config = dict(
    num_hidden_layers=12,
    hidden_size=128,
    num_attention_heads=4,
    num_key_value_heads=4,
    head_dim=32,
    intermediate_size=256,
    vocab_size=1024,
    hidden_act='swiglu',
    norm='layernorm',
    norm_place='pre',
    norm_eps=1e-06,
    positions='rope',
    rope_theta=10000.0,
    rope_fraction=0.5,
    qk_norm=True,
    attn_scale=0.316,
    bias='none',
    tie_word_embeddings=False,
    parallel_block=False,
    extras=['some layers without attention', 'local attention windows', 'gated attention', 'value embeddings', 'hashed n-gram embeddings', 'a smear gate', 'an embedding shortcut', 'skips across layers', 'weighted sums over earlier layers', 'capped logits'],
    init='uniform',
    init_std_qkv=0.0411,
    init_std_o=0.0411,
    init_std_up=0.0411,
    init_std_down=0.0291,
    optimizer='muon_variant',
    learning_rate=0.0161,
    lr_mult_up=0.91,
    beta1=0.95,
    lr_head=0.00524,
    warmup_steps=0,
    schedule='wsd',
    decay_fraction=0.798,
    decay_shape='linear',
    final_lr_fraction=0.0,
    batch_tokens=[8192, 16384, 24576],
    max_seq_len=512,
    doc_mask=True,
    train_tokens=111600000,
    max_steps=7435,
    dataset='wikipedia_en',
)
Each number is 128 + 32 x the weight over its row's rms, rounded and kept within 0 to 255. Layers, rows and columns count from 0. Numbers have three digits each. The size before them is the row's rms in percent of the matrix's.

# layer 4 MLP up, 256x128, rms 0.376, rows 0-213, columns 64-127
094:113109084135133097162113117159149149120102121101159184126100149134160137098153022110145167131170118109105170161085157103140145170136137106118119102136084136146167123137133180118154162103136189
097:120140087083097088107104149164186104155107184111172141102105163062161125101113207091141113128150125118157156140129132101146102147165131162172151175080078147109117108078133155204147091143140158
103:131187083121119132119162119111133155123144150123181188147146057073157131058078089138096128146146149107148145057116170164071079150143074126114144120056182119168114117130166125114120111175156112
111:142173135073122070093088122073129164132200083129111161116178122152153170151129162157054138153123105170083189179171176083131133148079149050130089093150139106129105137109185103137149098114098142
097:148113161141118089113100105143186152124161138102115128167155161150127117159110077101124135090131109106121090139089138103136141154106143112146125141120151121129186112129165130081159175146194122
098:152120115159075134137170191109064125155122051095135183127103078128134117117111103146132174117112096129153114109139134162128144194173141110123102138180045133188142156105105075109129157127113157
093:090140119126081160104153112095178157168098177101091189163137168117149182121096107129134174142104105101150163096010145121107047080118107135119157090130105058136093164098120108150129102140132080
110:107106147082130093166148194123095127166147103182141088114146150185105108174119136130082102149098071169144172187131187112076107150090155147159052123099073118102157115157152136101184099113105129
104:105094179121142124200119072149184099183152179094114147096130136143184131136092131095147187131101162094125160127134083110149103147133168144163140132138179125099145132074155152104048127129127072
091:142148150155151126179105092182103108118120165107144098177098081126079100141138088116109092098152131191066118151128060165158156083087127130130120167151124162093134123167110128116163138117139202
094:103147150181110158126127083133146143078123116148116094124086151125105167121172098094109147107157142106123121114139125122112132097113105124157189049052136148127144133103205141109195098160077163
098:116122151110103145121148072129128159123081147126134130129084185135133092099122097056069136131161116110094155123102124108193107166154107172177139138155094110183129131158132153107154119092103116
100:122124127135146122152136122113101107131152061126200100110163174128140158171195160170076161180109174110095119086104137137160163189122112093104143155097139154106121120108196131136199102102130111
098:151167145112168145133140154089123142151162110142113110084109226130115110143150117130191139061178133075097128058151131132128145142148142089222123097112156118129057113086156133081155146174147128
108:112101102116060090098108138094072152144141150170120203151147123133095116215132149105085138107143135171130167147115085088142165090234116094122138129111089150166088164109115150121094125103128143
099:150226136147177091117124164127121198039144130122165112173098191172167081125101156106072137130151163130166161121112150093071117194167128111160141081141140135141146102131067160147183136124150134
092:143135147134184188174093090141186116124152155078165150125122196156112167052102113053161137130132102143158120104128153160116101108138142115097171121126087150130152151103162118097124191084119130
106:138163085134109112099118105062111104188157087135174133087143138145107141128191137160131141184078135144137104139154149168104144171145083083106156109133182131149162151072076130118108145109153127
103:154130139094111110126151095076116193126093123125091079107102135127131171121125118165135082124126181135110148127151135132072167156125139095168138132120119095158084173133139150162082083116104125
102:132182192217143092096091118119149110132074136126172110135146140114105132097143131100119127109133116122167101175133076160090178149173148092202163132115123162115119110136058140166175105149131105
094:122198120152168167118146157164136118130161113095093076131155130140132167121090101141087119153226095170113119099148144151121058100103105137143163118139176114162103157103167083153163147133091146
096:139121082116155145119134087141140125102085096154163149142137148091156141101152079122081130114120099116064143123138123129135111120121101117121170145170134071074135096099199135212126102098105106
107:102190096085082120091180065140100142119147160116113134138094183122107114156157175119136161135156194138179109190093192141095165108085153087106129196136189120153120109108149096128156126149134092
110:151083081084120070107118068133111117093100129204184126142065143107117136141103130092187170081130132180156150131086113107125125119152175106161142081081113121116166118093107159168080198151136148
099:172180155094079160169159097116127113089164159121104179174100126149146101084112082143075168158115145136139125110120126134156081092129050185079130170147161172069069120077100140144109107091125137
101:134136112133168089108152179135097124163112184126173143162167121110054174127092096135046091103088151126070123106135162117119116136130104142128106099161159147094092145086145138086101072178077157
101:098185103117117105028116145138146125185120126178171099068125189113118138102116171105137112122132090150145136107126071113096143119103120135168134132136175122146101106141083142134153101194169122
088:076198091111111146136154112174082126100176205145075163084107117131104115076149192067071148097126168199118113138157132156141099089140129132124139161170075122116148128118176159153155142158157120
110:132115146139122152130109108130160134198109130096126104127116090138104194159153111119095100080100110121139200179143060111151086121150180122146113141168186181113097159136126113093128185155089118
105:116096160117115077142137142103103119125126176147145093081141086132074122126136146159119072101093139064187138132146182116096175186155145147108143104105095155146162084142156065120082118121129126
103:167147160109131128154147109135085146075095097159116130109115113137138186097171140156105123082134196130155121162160166090157166132151137107206140162152147069137144080099173189072137103104150134
103:110130172161091085131177108185134132065153112155064121129145124100157142139095155118143194104101113187113137146071166120096151123099130091098084148069146104152106071080142122103103139097154183
098:013161132117124188068172173120121090072161149106081158126145135145120164077107151166143190096113167116153096129131157165201157102136110174123137158135109103134130141130158128088104152145169128
098:114214132181125132178156109075135108175130105155155096112109135059190116131047123119125082146128196137092091110161084084091147109111145152141170151146138125104154137100106136147107084149094132
102:172130105133122112093187189122133135186124065053174107153133078099103085171104139138030090124147161118083137154177143149121171111169137125124167071135123120157152146111131090152115111145157096
098:141171099164087110139193103122142068129117119142114114156138107136176124084124111158120143113055160127173128113117147125150130113107060170112134136122092069139158177054124078131121165093071093
102:154101105147086113154103130129134122140118102119081172161117175106084105110179133129114107101045174150143155124093134087128117128124145127105111177131094141134133105089124087164156135172153147
107:134128141139156123112146114095049136136080098103194133169121113145133176097125188140086161146103132106112160118106155171119149130171049168140165149120064144127149114091146052105125144048145156
103:116118111109154139133149128128137166154151173171123137168105137153089105183079138185128164218121124095110127087160108143108107121141127113163176202127085138079097093086100143176038108183173092
100:108137132131153136111111161157145184141181074099119081169119142115148131140120070060075109101113178103109152122128171116094077074201190134114121152141118148112144120104169166109182133104071166
097:096114121143119153133145102145100184109127133151088113138124129091092157168161099129170130123053169164114118137188182125122137168088123117125109145095080087157125160161091152176093195160185120
108:141114154093104115158179184185113116150107125140157139111121128136130119145154122197073136166109200110070110053151166186098091090128109186131120191091165120058147122157107154138126124139138105
096:154102187138091078165091129161116139138133154151036098164154121134172092164060120121148128209159099149114157136123053110158116082106106130117158113140153144065115134113092143175189133121180123
099:099131121139124167112092091148110132134082092167148144129075171120109134128130103156155127118145117095144086146158130059128086104148194107137164120076077203160091082138135090106106110121150162
091:168096194176121100118139090143124181162116134102116106124127156158169136113088140153149139167127083119097131136047097189094102150137138159148115128095169171117119105014172122132113124176120107
106:119108074070143064140125170122107077160131117132164104138222148118141160168110155089133135129115150147150088103120118143172079115116104106092030121121118093152062152109138056141153209132120165
098:132134203102164135176085067168108141154177125153167131169108140124120139167158113150101135139143145138126168151093128093086134060145147141125097119101096123117175173136116167147125117128078140
091:112101120135159176113118131131106154106064153162115104109120184114143160106145147138100103161166110124166134110081130167072193149131153102099109151170087112206064135124124081126145102182078131
104:192093127185141096131067106124201109177118169139112106121190134099166144118110152085148132102194159166145088104072172113160112165129164116081164148154144153106121120120162125112204122149125127
108:060124153135139147152072091108091099087137172128157087159087161133143194145138119160135125089128062199135159209125124123102132094137081167171120065105169120155152126110176151190122126048116128
101:142168087079156120112112173137067192108091113083086107103127111148110184083152085142134149149097103149130089156184131140180107159140103092146086153081166088148076117164131194093151101133145141
106:100171120080133107128119215113148135153212127158177047150132122138159110116159120141115111152144103091105119086130131110106153122094144170104147133119095116147127092145141089081141119116171107
094:109138104190067118166100100165129115139076137151147157134076137109148136151118121128179147103091148106133127118082110109149021143116086184154101156161079112127085098145061084113130093160114067
099:120069155129088138123124111125104159153039091098145109122144149078132124096132146117125105169071100091075121112096117117136181099128118058174136090115134171126178144167148078210160080072145104
107:185144131152210157124158166154137126121100091141193156124125131126082115127137133106156139122084123109170147157065041092147154133128137118099154166125124137173152082063132149117137101124144104
107:140153136204094116189121152095151166108087170149105136150090126154110131116206129158142114067173105089120120147180082194116127138133164125120168105111140135149144133116118100090095155153118151
095:124175134135145136198131121147117136107166140107155109108170147149126095115087117130073082122105188123104080162149102171124125125162115129160091145165153158144101141080114191133131178167115143
096:129069168124135174115102152150111130072118161173125085104129142151156176108057118088118162140160115152150092134115169093159097166177177136147138100114197109097045106141149094159139133106154101
089:137166112135069127157122125138156142096089123142158162068143166144167098159196185137157145161089125155134146133083138171166126141173098100174097108068172153122114139138120076125148136129108098
092:193107138104123147152128114085161099084161119113144050082129130131157158056085164168138154117144128196108114134148201152078165139120138121080108122172175182123136138104100156069130144101091147
096:103115151144094106119134156120148114096167134167082145163139148118197151112149111167179157183129124114136153118058085161130154184096139087124122141046100146125108144148069134073089095131083129
101:133158107183104194101097126134151126130160088157149181188112136090146150074092179161131192098120123108188106142142139094172124146139145125062113108112163059114143146137146115138070060108088134
100:162151113169095066121092118124159082105123117100157093102197106155063108123116093124165156133123098170117154197173133163135102148107100145124111207153123133152128162152133197225166084105147095
108:105151170120131167163073130147125083117113105182104176138153177128199018136124129086131100141123153146097121210112076143127114108120085096119133141113157166131184135113131134152108118116071162
097:083069103084132107074100114155144150096060161123132122139128140154118127104164059099085127134085193109141156178120121167073179073137148141115169138152134107133146198164075184136123207119183101
105:126113163095084129087097092114139141125143071157057166178063123043067087121138106111077166138129176111202116123136125124128111123147138105094153145168116099139119163162111145140164153071131113
099:128127135092156160073049134110131071141124124155108151166168106078145128136074074160153119196172149092176126111116138138144157120186128125132161140124064150128169165167151118097123127206094152
108:119053080155089132117098124145035142145170080143105067128164162153068182148093102154131143118145136132110132134130120144109125144174118155110150131161107123061144161110180077168123134157146122
104:162127099135104124124124066139133150149136093125180092150174189153145157111125139183050119175125090129157120144123142112181154118171109139106112095095108173090091124117135132107104072093122176
105:148147106110111135155069074105173118122186142155168169171107163140091111119100119120136165155125143112156076160162095145101185156083141200124105175091111104094090106119091111168120081121128131
089:150149137117136136131190111124143097124124091071113122091142154091079108144158108132062083120178120087111100157121127144125121115145075121147157131180114146123065118197132082135088096149181077
107:144126141099086122094116159113144118134094119162153179132031017167181109142119131141121153143097103059195134188130163107100128175118130191121122134096088167110148105175187089157123132096098096
109:113076115142154139139112129152078081123111202143120180116115135103170154133143119135125119171149126103131150156181146165139066088159085088156096162118129167167141179142116121048082150143166135
116:163150142109157126069133101126126128149091126176129168172138071113107060124121059111154119126118157170107111106120101158138144108153191130067154136165137151218100140118121201184084085094114112
093:092118155184060103136139134134148160187116208070153148133085091099177106153142128125150126135104121147097134113163138139149112120146109131100155120133153149141175095165090166100144070154161072
092:118087114148067132116181157115094101134106124109134154126151076122172149164196175110115064202129066168067118044136142142105097115108116067146109181132094121153134125160142184133141147107139152
098:155130105190115192112125114134158139167125185136188128156140188182135156126160132138160053111170081089090092108067100111182118182144105163205127130126070084149163095136107151174141094127106142
099:108176143113061128113154108096138131105152098158135090172124164163165114110130149059115112155070131129143113208124100109082114205143133135139163090116154100123168160147220147099125106094145089
085:191158110077106120102120150133159122112092115107105141083056158150072134194149159145156124097114177116070154204098179112131121167118141106142148093157149064127172121171115138143110170099110160
104:114086100112112138107133124145144100172084103108152134142105117136128168114134145096126141130139104146133139187164121115138157124100158098153132101183110173076105108120108098128079162047176138
106:085131114136095133168092099173105178111158131124100103164160105103182142118117187089176101101161124091134126089055107082129076135166182112123057154133083081132096100089171165170100098148099116
109:082114141094066057078120160204166053158180098164112150148128123130087126145112109104108137158133171163149153131088145150129098076139131170091105145122165181098194163133110120121129117130167062
097:147158139156117075123121184073100135061116108097173114157144124090110110132129061144190174132124121118160079126142092137118167153114174128096152122175091080083109169048135118088132118170167151
099:090134146168106176169113071172149090173087105088049078123117233085174172146194156151070131115106119099125136118134162188128137148130142164140149137098162098116121077093156109116117110134102117
110:081127187076162116110123135158109088142115095112149032085131160147159125140081091195068131143129162150123098142111137098146113126106150118162145112157158109129117169098117115157084197107115134
091:126117144185124156175114143139134136154091131115146098176054155124187143121187116193135197090149128182097139167112142162080092165192084122120127102092137168134108167156108073085152115119090102
100:175188151114121205149068129113123140093160084205138138186122172191134088192103099096134104106096117122129100178123084120114114152144121077170143140121106106042138133137120119099122191159132121
102:198135176117124162091120074131121133110100136133088116063165184155203111136090122141113169132124130124126139221106085089118180174116146193131122082135092123116142131109153148116088118186122096
096:148127090181166226100077122178156100109111169133102089114172116111149127124129153119134106112089120140094111137074158077116077102156116118185114160120154182161113095152150120160160102067145152
105:054090107105129119173120117138139145115142097122142087143142139135138127128179040116160143114087111072138164066158192092110116102149075130132139107093104144204150114112156120145189075195069139
103:181143146120090135063095136162128176143199118116172149113094089065119118156103134132089166108130132115044204072163080141204183117146133198103156078101146052107162141090148138121130120060128107
105:183096147065156154133082170147138148067132121082115078142109121070092106141099102109127184160128121085135131105093121137159120174075103102114134126120070115150138163148114132146164166122193157
097:088164157131039139107112126159120151107149202184149104159170146208105124130081138159125082143144146119128101130158113115104160075146144143136173128154131149133085144061176124109147093133057149
097:099130122118159112124127090105098199132124118129089086120065170107194180108155140138150158114129089116160126103128100120127173160066145093156118164184130128122105153079146149106128138186126107
103:129200149179176127176100147151090140169122172121105054128091061043162157155072165096129110114121094140117093082110169131145177124095127131143145092109130121113165175112143095156222092104087140
098:107135129140151180121101072106139178125088104080093123134129129089106169092178142160086163181141147146108122165043112104130081145159107166102181094186108121098098109164149077118120065092139088
096:135131095125099096092162129123091170129096201116161126070085150119145132169072136140118162143198072186125144128157142128081112108135128114151070182103081159095157137172078108105097084148167141
102:147163189090112100051099135121160159097162112127168116108122110114156115132083070080148175153105188124143068138124158125177095169107102128125103112151138140142131121125153108151145129100068117
107:159133124110144111158123153079095117136092137089200164064180141084124191115094107118069133116083077102103134181160124140090127133123078167099148134139151191134116108154162114122112120132125157
107:119138196095168101128154144112060109116156106117116084124150129123129116080125122145147195124185141160149136074111092151166117152108102154108031095174121141096108125141140112096112182140083131
108:236043132184109147094105110144104136118127113089171136176157136081096166157115150085088180130155130103078093129111140123109152113110088161152104093158072189091136126110087114108203152139161113
099:117211043133164156052106040117151134092159129132148144128127107172108174159121120137120159163121141165117163117114128095075078168136117151119155128158093117059107108136107153092148118090133146
091:143118109101149141116085100143099133145144168172116094128118144060101153143084117109159108114141076148113146141071137055126169127138110080213112134182173089072117141112126065147123121173115128
095:128070053185170142148138148188119118099103142167182107091132121117142136128102088108153148152096092125144088116173087107164098140158089166136156177139107144186115092073095079133177151089131189
101:116148102128118099110118199153134134137155157154150159080085170175130138172174123088180114152111106118149107131113117119103089124113108145126109151054067088068101130130126100136134126154130141
092:160149149127128136054179079130096086187106087097081133112140109125097107193094163125163114131145160106126094113092122146125179166176118131123099128102193160084131160174099118104105097142110209
103:135082149085164123175145109126172130202114160143148083079103117162124127145137092104192098138120154066135148154193126146122132126151235150093196154162156181173111149109088125197105138109138129
098:105123083112137149158182169143175174136083147101127138096154133075108117117124100093110100151103158131127177091129133140123083094129164126132113062121111095151142121116108116133109097126095115
101:136120088108135098116081126130086088160122096140181092157143125158129169166088126125137126106189134110106078104147140146103168064209182147124119150149104173177172167102111163152113151135099169
099:113138173184086102151109129176104064158125081159155148138090131133142087076124104085126144218136122139193127201150162143168123116107103138126151140121078107124126072163152114122117115188106167
105:164103157127175101127112142135156148071126112145135127160100122177142119113138119179143132133161094051177100119104110109160135130138110132124145102149143127134035123153124106108112212160161100
098:107116102061121072121147174073106123169096121166126089183089138130183138111075117170133104165142187126104163149177121175155093189128122177097146118111082150152095140154109111067095119129117117
115:095118156104187133053154132160100176104117108152142148132121134151105116156103154120133140124153144096150102032172119098076164140217132142068127104113157126129138074074178133155065153080112160
107:127116109150131135135145128131113122126113135130142108137144078172130129132127159119143166075137148141102125097128152109086053157143163164195109112165086066145149107180167157180156142196157156
100:097068159121120089103094129119129122191130157079121110155105120085113144106081138136136103118090118122141125127138125163137197132191131143146125076147145121149112095092201106125159105175144121
104:111127113107115166151143088097140143110100107083201086169154096069161126196085119124127133062083101089139096106136142131118139166158140069112088109107109165123133093120150112173161089084081137
095:104119080076142114123124085147105169112078102137189198117139136110069098175132142113182123160078085066155108115162088092132142174106094142171112182133104136115129104162158106105071144083160107
094:110093156134111171135068105145078108124069110112142163070151116089201102141119119091157160126122098078155149100157158137124138167065118127139127137088128127122108124127107128089087182041106109
098:155146213103102137156088137162107118070161125106066160120163153179104130125117121150133133168113153202100112164137129133123064145136129167108127158111127203101101118090179150093112110117143084
100:129169106128141128076190115094145158102147088124112095104151143105150133095164095064127155104147081116164083157121117132137163207126124128144091128115160149195185096120102096115183122132124128
101:114101185189066108079131128188128159152095088142094077141112096063129109097137099130139167097094168101102123176128127106159123171134141103170177077133215141148079107089106121154148131139161149
092:130215084145138097131130167100119120102160102138071129157114174145106092140109128158163123158159128028166140098115071180147127083104170044125112184168158107151169147085198097184143145130157137
109:144112108167170128084117231177118133127125070104172129163122123116114116137070142129169131178113119145103103163150139155156159106095167159120132166084134117094111098096202160128193163073167126
094:081105193121104128096152141091113119079119186105120210178114139094126126147142121181143117147122122149078097117094086105096091134166117102134125139117128136125075070196168102134112138069174152
092:078153139147148152120115106067110140095144147089152121118098110131146159139149085128144086074152175111117138110128152180118181115198161123121158112111200128142096192106165077091097108111170063
095:114165091130061115158151080104111118121091183157078159089064142152084146105114157133071118107102120159131091106129096105124113138147135099221138137125139147107129154119114115125171108119134113
100:121120049116155075161101122128090189150208148127125125144195102135194078113131159178111095118087069141066132147139103059161094134193110118112135166092116199156123134133156102166104101118178133
090:158084140135193101098076181155130125174169142101130149211125073118175163153110121132138202080133114115133118165172067114108137138122114095126119188141132170116117139121148078094126173138155119
117:120084088100140126082118089125085142203118075108101100146099148140179149101140150144123122137106153080215080106122112116150107140069140153170112129104211104079151103115130148105152164134129105
104:135163132167097165133183117105102055175115116129158150105180141114096087147112163139128085120145123098123099128152127081140161134150170074152146137115072074140142129177162112096176075067090136
090:093127133117153117102133154174124089106182132145084151072178189137180148122106145101108180151127095129163101088156112142129128123162083099092106124158148170074100185079118134162092182116157150
095:174126091121142095137151123090105148147105155074164148059182062180121130142100124113116135058083139157125182122110157098125132099142097179146062051160157142085137113121123126180176112143120128
110:074134054116125186130107094106082153125127147130073130146134138072153149130191136103137112005122114145101144129175134040111185130125102124078149170171167141153139137133151161096115157101117087
108:147126090125129122067123157162144122097118152171145161152121116121118108157091145137105159143089110178180197146140094179170076136156154115130137103140100154140118095085210151127131111097192075
104:120086080163178135128115143079131147145173163081135143135118147125121195127125128126163143155137150088155162088104083116113149129144129119151130131062115113068121093168119114135106175049163171
095:134138137117077119106102139123157210179102132082124126074089102190173139049103110138106115109089140082154106133150156112078122123101156093154154134125046114157172133136150124081211131156143112
105:094157093103156072125166157150107075117091174140037135115103123091163142121138162171062100176131113121104173156127161079180132170135074113161142081101111144114074123139172099098143158106113118
099:157091117168119154094100146141122120132167140113092178158123124155134123143183094135198129193128173085097097099154155215107097120155112138147161143099104134079107156105172208161149094123147133
097:155145116131123090115137120181129117064191124141105118128174113128142166133158148143119189069113130106146106124134155131105157089169097151111119128125181157086135129135132150070177144127163125
100:198099168115171160106146120176143067127096150165097124142163167106121160083094139190126127115136100108101112151060054089127102176091145112134104131148124138150082051091113078121155107100108110
099:106128107139113119173174168164130139127068120081102149077053071125133124168131207131121125092096154119129096180114132152108107138111153088123162126112052171133203103156158147134140053080115145
104:178086121110120151119092107087109065091134079145194175134176157173090148118153120145134130165132112146096140170115140127142145133185122094099081122151093183164108189175129121086098120097138172
096:115145121148131099082087204083170127046154144114142107132115118093086158139137034168105118087123134138102085092153165054123187101098128139096156158123179139106145112107121098093096105134130104
093:116159109189137089162057147139113158171104114164125152199108115139099101098118156098146210122101157090152091067201152167121170167156081156109091124112124152072134120149099182152130105112080173
107:169092087144090144123141083110128094101132139151110150132174069145145133174124042171116097165138126149139170112197119098151088096150107124119071199141140119124077125115133148096154179102094203
097:137167170109139108186108153143169119086167143147125154105212111138168079097131133151100124116213104159114157167123061104175135111138132162067129142142149091044117138160131084088145108165090103
104:117133159153167109152115140086153183156180102080171170170100120103161143160131145089067142155139152143079111130164114082123111072173107174146158143148123070155063132096117153117132162107171085
099:122167045114150097135172135103117087092158146128163127129152129095117115092116072107155125178143159131123101154178117134119162113101136174152149165107106092139140080087154180173110169098162090
099:102104106133075123172023101095120066170131162144150127160202146104129099162098135136125161125139155106106178079169149131180131168140161161133148149154124144107102164192123116164145081113121127
100:093190128123093100140135136126171099150164134081134129072059171142123123148112094135137117183170070166134163147093108186170089148161135099101070140097151128109126119161118157116139120149091114
096:138106124113096089162090157120137090124120126177072169164108112169114137146178130136136111140108085174118137146179159160206131125172148147123131171184126134155094131119119107131196136176119151
100:081120086131176124168165133109199131144136125119114107122105137101117181132106105171126149168167142131186136097129130206166119080079112106134152105092086085123111171048180165135107071118074145
110:121088098181101108113153129122108139102101159124118118142142094176113132141122099096123156151095129102158116105148136090111135100143118080146102194141131076101133117137152144126085192098240141
101:108087096094129169131081094096080098151071087155152126153119120131148109151120097131117135113230185121190134116144111057131075131105116120130128155080083082140125134151099189155102062124138164
096:205093152183154101136135107167104168117143143125093102159169134089186091088101102082152124147153108167124114078116109082126130088100084131111114131099195156093108134164116135061127143147081148
098:187154126185089106121089052115110064116126137092156126123117140138150100084142184125122120081123146188094154064074141147137125115076098161107113143173136126092117111098159129118069133136143141
104:110089139142148164119114078159146093137157135098088118159068107090114185158145090127161116115074191120208132126123127147114154173066180148139110163125074138151101175124138139109166098085118104
090:180110126140126171034096147127125137108176126125159164115097115120120118141167130138167118119161132079108098147119153162055121164220109130118099096108167160086162136127162080110175095095144105
094:097149120178114106101142152073147153122123156094126158170153192096100134122176094072122143115098209104119140143179091115168159086100077134139136164160178139103132155112153150150153102131112155
090:129155126073100156136161133124151126116143106133172153095160213142069124099118100115126123137144171140133130106143091156121097106146096120120176086130163171160060172079122141122081121127129098
103:155091116130152132137171148137114090094087174118131161136095139137133033148198092107142112106065133112128127113119193089070164090149050125073113161076107170144078080172160121063108129119164118
104:146167086123101123154130099093163143182158148128123147080152081221102165180106141118078144149132119114121091076109136123151114125148069160144122140085113168233143105146127160130077129106169182
107:130149170074109131153110147082192065139096129160096100091147091179121117104086079147091172109143067128109164142124150109096102130116076165176124096151133127155156142188128137098147143124118134
103:103125134067098106095102144096095140177149129151115109131037165149129094117180153092147114114123129104086207107180122123154146113117077123167100144121145158135119107162147213126140089151141133
096:147139116081151154099113124117137137118097137072117174131099145139155098135117154125163145099118144180151176155140155114183108175130099155108167119089141127121143135118192144151120105163118138
080:092129137162106173137135136098101131190093123122106125185116141056146140123130093136148144117165128099107077153091126177055074170121125123110157131159159112115078161117144086160125177110060096
098:112120120111108155088138120116143116131138157119137142037091121134145162101160103118109133133086185151148159115108177154122133121077123127075145145050137147158136070121109132167102158064133190
101:143096090146090200149135145117138117150114087141105179144142147057129075123143144175072152199110120161175113122115092116115171154071118103108159111137157169160114140129160212149094117117087122
099:121162137151125125118135151137168113102148088112078144133151155149154182152178043166108130141151115160120153094097081155153121079091093109117144149139113103125115207113107157183213118151130117
094:190155121108151120135109134109160103101161175072091134095137147112115199094170142112078110134079136129135139157154140102132118177122170086122091148183135062087099147123100059100170122094172110
097:167184073186125098152095128135124131082137166141167148125200103107108113132090137162138172168132115134141120166139093133152104094133136161077174123150083110158097151119124102114173108165157149
106:162127157114127181157079151094099188111154165205145195142105076121138124170135146106083148124137184184130115123175150132145132180093179112192058129145152125127090141120138149141091126071124096
101:162141132063179123159038067172150143088117110122136093106103155084147139108098140141084090164105139110140137156186106128161097070145163121119166115198124068120147096131144163129151097142120106
103:165110128223134062129106085171139146105079149143139143105099189114120153139122117134128095115107152112141127240077134165070158128171106155137160165159108126121134081128093142119151147175126126
102:124133107111113224117157076133136143123075046140095158173073129117163100145140122146111138141096083145171098126107125142138103148092124129196183081075128109176148080083090141119107105195098151
097:158075199171149132154153117120149199078101090131134144139107104110127139162122110153204117107088144099148145191151145116061130074137149122156117107147059139137138111126152191083089159144089140
094:122105107167122120076148098079129133088089154101123125095099137076092077084125131127194169154122140134161189084150148168106095155124093175111078073127148185166169104150108126186184135092141083
102:131100138150098148127129095111113146150170124154156112117091136077174107148087161066126107109130145115148162125184151135188149144143164086132076054157083068148128156113183062065095101099131148
105:095113112107148110104108076094154126120139109107178138110184169153144107078153140094157154084094195134141155136073123124077088103186128127163137106112106153151100149155129110131109126177182162
097:168162119122128126116159101113093135106125150105121077153126077125146144171125114133105104126160211110126106167113174157074136128084133084081130141094157117110146149170134091144094155101125117
091:126185154133097115144165100088140080140148094148089085123157138076119110134172184108130181153102176130127119108170141141185148091109132168122157113092105146164136102102143119048136186173144173
097:123118104108142157087070181137168126099092132079206163144102124165162147133073130123115172127130114169105196119106158100109117095108083131136108072133145138135160105195041136177176129172154134
090:126148171104145198136155226110141135098114080126198094122117129112199177146117078193130158149148183085143072131085168093103162149128154056164112120104102162123150180144171128125107118126104126
097:144111149144161140123076130170107113130110108149101212140153148103119079116173092155067109097179112168091122140150209148085139142100123100120129143049107136132183163129128102061187135115133091
100:101197132165074132127124138098141132093112125133094166135138082126133132170100137131114130179080080054151165146201175195054122127129083160130136110129123107134131132113157100142189100064107130
106:189172124110111092092117210125104193099174110165105126177127129151121112094138118132165168164059110160147090131135160148137082142130095170112095199071120081124162106119182131166174133170141110
097:147128145150167098134152154111143091118108109172118150134138125137179135171157137142159040101144125141106156123143081173117107162152125147097122199135111119097148173098133103168130120145144094
097:166126083135084100069111115075117179153161129137126147101129148133116112134103152138132128130163153144082152155184090117136121098116113121144090225133154131130069121125134134123156161142064131
090:061121165186131115131108161114151105119080128111154159158116137095080181091198145119131129144087126140117067078159112126163163100116072096164150174161128101169137132098085133141144128151162121
108:124106136035057125141150077129098093102094140136127129128151190148186085129166154067116149126138137089100171145089150161147112086085146162049165110125131138110082124158147103134082146100114149
098:188111142108090189131073147166120101134123139067096156152106134176092095112097198148085140131166144081089213070193149120138175091145111095118120159120078155156141197114138136111159078139068113
097:142168126108165168159057145130117134111093178159144149150132093137155083129080087125156131051135098101213134159121087160107195135111105132153121127133144140138124142115100047067160136131096064
084:184139163132101102122133137099098113094169126213042142098135119133078100152134075123137161160072144128114101132113112130099098135116053132196075158173117146105115072102142107056121084123123116
109:101222131143170102110158153145140147139105142130083122135208145140143098090133091112181138165170089132177150108192128211150143156151102125140160086117135144124131150131131123142125076146065101
089:090199167101193122134103118133077183136090132114153119161147098135128121120166114143179145137103115107152152110105096123130079124106169092094171100154159116119103134136212137108141157100138126
095:129126099176129107120114175120126163160133113110177115139134152125088141108054135149094143131141129162128140206200117147119117100134108124143153039073202117161084144158155133157130129063065143
107:109172108122113136159094157109128178138081163171134095084095105114127103139175138132121092149171094073112176099130142094129163120135098117130121082188149136125146081175170105116191123131115152
103:149112131093167120159112172110159104169095169152133058083152175112159109097146085096159129048062152105193103132104086135118113150130170124124173095172122124206116150168107140065070127134123168
108:106172125090116146107086070121043144091131134147132089138085181170143128111149103143180115063094168143101108160098094082121170130090175164152154169152138170122160195174111141109168096167066062
099:097114095099081133178158129127170126094134156124159107095153160125138125157189163067106144094174158102149155128105119131112193097163146135103090098114149153221144141119124143146174081070164144
096:107113169167135122135114102180101134111176123160149129115101152103115133151087128179144139133105113164131074098115150109073090112132078092111128138110146202109129131144138171165144144133126123
099:159145168144113206129170189118148121175141160048090119122099194114168145070138088174118138135182155105120152142133126108109114169128137048182163104117129160098109149146104122084134075148117087
104:087111122136142138118165127170121112096140127100125104192128093124147093114120100092164137168188111151162114070120125139174136092154071170106157167105176110180125137138098207100142152121116184
098:164138196194073146040150129135154146192121090114098134157098087126143132141100138160105086109121125142157204168082111135130115121106178128107122174178098064131074128152172126075203084143128136
104:156175124100110135090082172160139109088097140124134141135174136139116160068095170102180126086157036112101083167161176083075128127122149095145085155145108134087158175086152053138131174127162127
097:164120078066127058083069135139146140087079159078097076134096162173097152137126117114151089105083102105152114120094126140203108166152143126054116151093163107166109083109154111097149089202107174
104:096149159096116099129093122124089142155121060152157074121079133156128137085102151143125176163083100119113137086132146111149086155069142224090093098128145112163184136136104078061122066105157160
097:157114114126050103101105133111173162157181117129114140179134144115160136107142104115117176178095106146113197116145225081162099112171143157117137135161116153112124141149069136159170145093142101
093:101126143129129126181108107100114056139137123132142138207168180052118148093184169143039103111147134170117144110160192138200117130089184137144139105120160079087092163120140166099084082150098178
099:143130142111105093163125136091156176209158073192150130113135147172164147081138102164093114162133108180184139149116084098171104147125127092136103077046120098105130146074140120120155124120135106
093:100118139168094089143175187089140132125072110136106126147169153106154124082130149170172086146123113132144024098186143139119147120091117103177078174122114123106156125119096142167117127091148139
100:125129184169181130140128148140153157113130073051159140154106084137108127146164151161067108120180150194091069094162117110098093094141136135141110082090128116136163153097146128097166177105157148
093:100109134107136120123177096148075138110079112178145148106128189058085134111082111163168102133152051094154156088122134132111158112141080126131125172111151161105107149134129106086136141134103135
102:143140155122083129174121143198106133088129078142121131114134137120089086101133181168096108125120104098161093160110136166098141151138113076152121182076114123146118170176059167139137068179105165